{"n_head": 3, "n_kv_head": 1, "norm_place": "pre", "rope_fraction": 1.0, "tie_embeddings": "early", "init_std_o": 0.00768, "init_std_up": 0.0361, "init_std_down": 0.00768, "lr_mult_up": 1.42, "beta1": 0.95, "beta2": 0.98, "grad_clip": 2.0, "schedule": "wsd", "final_lr_fraction": 0.0, "train_tokens": 309300000}
Each number is 128 + 24 x the weight over its row's rms, rounded and kept within 0 to 255. Layers, rows and columns count from 0. The size above them is the row's rms in percent of the matrix's.

# layer 6 MLP gate, 384x192, rms 0.119, rows 167-171, columns 0-95
size [100 107 107  99 104]
[[110  82 110 115 144 123 129 123 152 107 155 159 125 126 143 146 138 134 134  86 133 139 129 137  88 128 119 125 113 101 154 111 139 140 138 122  97 126 117 145 111  95 201 122 133 121  99 152  53 148 177 137 143  98 170 125 157 122 144 158 160 127 137 137 117 161 102 123 108 123 132 140 111 105 117 137  84 137 141 138 165 100 103 121 117 129 150 143 107 168 111 109 119  76 125 189]
 [123 131 162  86 151 135 137  90 127 122 150 124 142 105  85 125  63 111  97 180 124 131 124 155 123 103 140 131 129 111  94 159 148 129 148 162 127 145 132 142 136 127 131 133 127 112 124 161 129 154 116 171 147 146 129 104 128 134 157 153 143 126 138 114 121 150 137 142 105 107 129  99 153 115 123 122 173 113  82  86 149 112  86 126 115 108 173 138 152 123  97  64 111 133 152 125]
 [143 132 149 166 128 148  76 148 109 109 124 130 128 102 133 181 115 124 108 114 106 107 190 126 160 150 162 155 146 151 169 144 137 118 156 148 151 138 108 146 127 125 122  92 151 147 124 145 107 108 159  97 132 214 132 134 145  93 140 147 127 142 134 177 132 137 143 143 138 138 145 149 108 121 117 186 131 169 135 158 158 136 130 130 143 103 103 107 139 185  74 100  96 156  99 138]
 [106 119 129 150 156 138 152 146 129 136 168 101 133  81  77 154  66  70 153 110  93 112 145 101 134 120 122  67 189 122 124  89 119 134 141  99 124 156 147 122 148 141 117 132 144 123 131 143 116 159 174 119 142 150 129 126 111 148 114  89 194 118 119 132  82 148 139 125 105 116 142 109 142 130 165 129 159 116 141 160 137 120  89 135  94 169 149 179 128 130 127 156 141 172 161 178]
 [167 135 116 158 127  95 123 125  89 100 139 166 117 126 123 197 111  98 120 134 124 120  92 145 113 103 131  97 113 113 140 122 138  87 109 109 105 152 142 105 135 113 117 118 120 129  60 110  84 151 110 101 118 101 110 105 115 109 117 151 106 126 203 135 155 151 101 153  97 151 110 128 139 137 146 114 144 158 144 140 160 120 131  88 143 132 105 123 124 126 107  93 139 139 125 132]]
# layer 6 MLP up, 384x192, rms 0.12, rows 167-171, columns 0-95
size [ 97 103 100  95  99]
[[142 127 103 135 122 112  98 101 116 139 103 161 121 134 122 131 103 138 111 118 156 130  76 114 132 162 130 139 159 101 167 123 123 128 100 152 145 123 112 145 127  94 173  88 127 124  91 111 128 135 113 120 105  95 104 127 134 175 135 132 146 151 122 172 103 150 173 128  85 101 119 164 112 134 100 114 147  95 148  89 127 115 135 127  83 106 131 196 115 122 132 125 120 145 152 136]
 [105 134 141 163 164 108 159 134 128 152 157 124 167 148 141 113 147 129 155 136 144 104 132 124 139  92 107 120  88 111 110 137  98 133 102 144 120 114 190  97 139 136 145 162 150 180 149  84 126 130 132 107 144 129 107  98 154 113 124 120 123  96 154 183 118 192 132 100 156  78  95 143 156 125 123  93 130 120 119 135 133 179 114 154 157 129 139 112  92 113 112 164 125 137 119 132]
 [138  77 121 177  95 119 105 152 156 144 127 118 121 143 120 123 133 105 126 117 144 168 136 143 161 124 158 145 133 132 180 159 127 114 132 140 156 122 125 156  77 126 161 150 106 141 137 169 139 123 142 135 153 133  95 139 126 119 124 128 135 111 137 122 122 101 179 172 117 118  99 102 110 163 135 129  91 123 111 123 134 107 128 103 112 155 112 128 133 123 156  99 184 142 137  74]
 [132 115 122 152 104 123 107  84 115  94 138 141 126 148 124  71  97 112 108 105 118 161 150 147 109 154 138 142 101 160 156 129 125 115 120 175 122 123 145 141  49 162 133 112 104 111 134 105 165 145 116 147 131 124 136 138 137 124 181 164 117 163 164 141 138 158 173 126 131 172 141 129 140 136 176 103 118 110 136 112 117 111  86  91 107 115 176 119 149 154 125 133  75 120 153 128]
 [126 107 124 121 187 120 107 119 104 129  99 136 129 150 172 129 137 106 119 114 159 126 102 131 108  86 165 113 126 129 167 139 125 112 154 153 121 124 132 106 100 160 127 110 135 136 112 132 120  95 132 137 116  97 106 127 157 146 132 110 112 123 151 155 135 147 128 183 140  91 100 128 117 138 104 121 147 109  89 132  85 140 103 120 127  86 122 127 141  92 113 150 142 167 118 120]]
# layer 6 MLP down (transposed), 384x192, rms 0.0798, rows 167-170, columns 0-95
size [100 104 101  92]
[[137 104 116 158 118 127 115 121 135 137 129 152 137 119 103 101 168 147 121  67 124 122 142 124  95 128 109 121 125 107 163 139 108 154  93 115 111 135 126 151 180 125 147  85 116 164 136 103 119 141  79 123 161  62 136  94 122 150  89 101 138 110 138 122 128 145 129 141  89 140 151 134 130 142 111 112 105 116 115 138 143 126 128 143 131 136 115 131 162 159 137 128 118 131 122  92]
 [106 127 143 155 103 105 119 110 154 141 151 139 166 132 152 144 118  89 179 112 101 120 149 143 146 129  93 119  97 119 145 148 139 152 155 106 143 133 122 135 111 150 167 128 132  96 177 134 139 126 124  97 166 131 140 157 131 136 121  70 121 152 131 122 143 173 161  93 160 137 124 117 111 119 131 126 145 146 130  96 111 151 117  92 191 125 142 109 113 125 103 115 145 152 134 112]
 [143 129 129  91 155 112 159 119  97 143 140 106 145 131 122 120 147 129 119 116 123 121  98 154 111 123  95 128 127 114 107 133  98 111 127 160 116 125 107 125 120 118 156 140 107 126  92 135  72 124  75 131 167 120 123 183 134 171 119 141 144 130 106 119 113 127  89 132  98 141 175 144 144 116 122 107 156 111 150  95 112 101 155 116 114 150 158 102 159  73 113 159 149  99 164 163]
 [109 165 125 146 132 136 131 147 105 137 121  90 119 121 148 171 129 149 115 116  87 180 112 134 106 154 149 133 123 118 132 114  81 108 142 108 145 107  78 151 109 132 131 119  86 135 106 134 151 159 138  91 161 131 142 136 131 131 101 122 138 114 131 121 151 105 156 120 157 113 143  92 148 117 106 143 168 117 159 119 110 136 106  97 129 155 140 105 107 140 138 110 137 122 154 150]]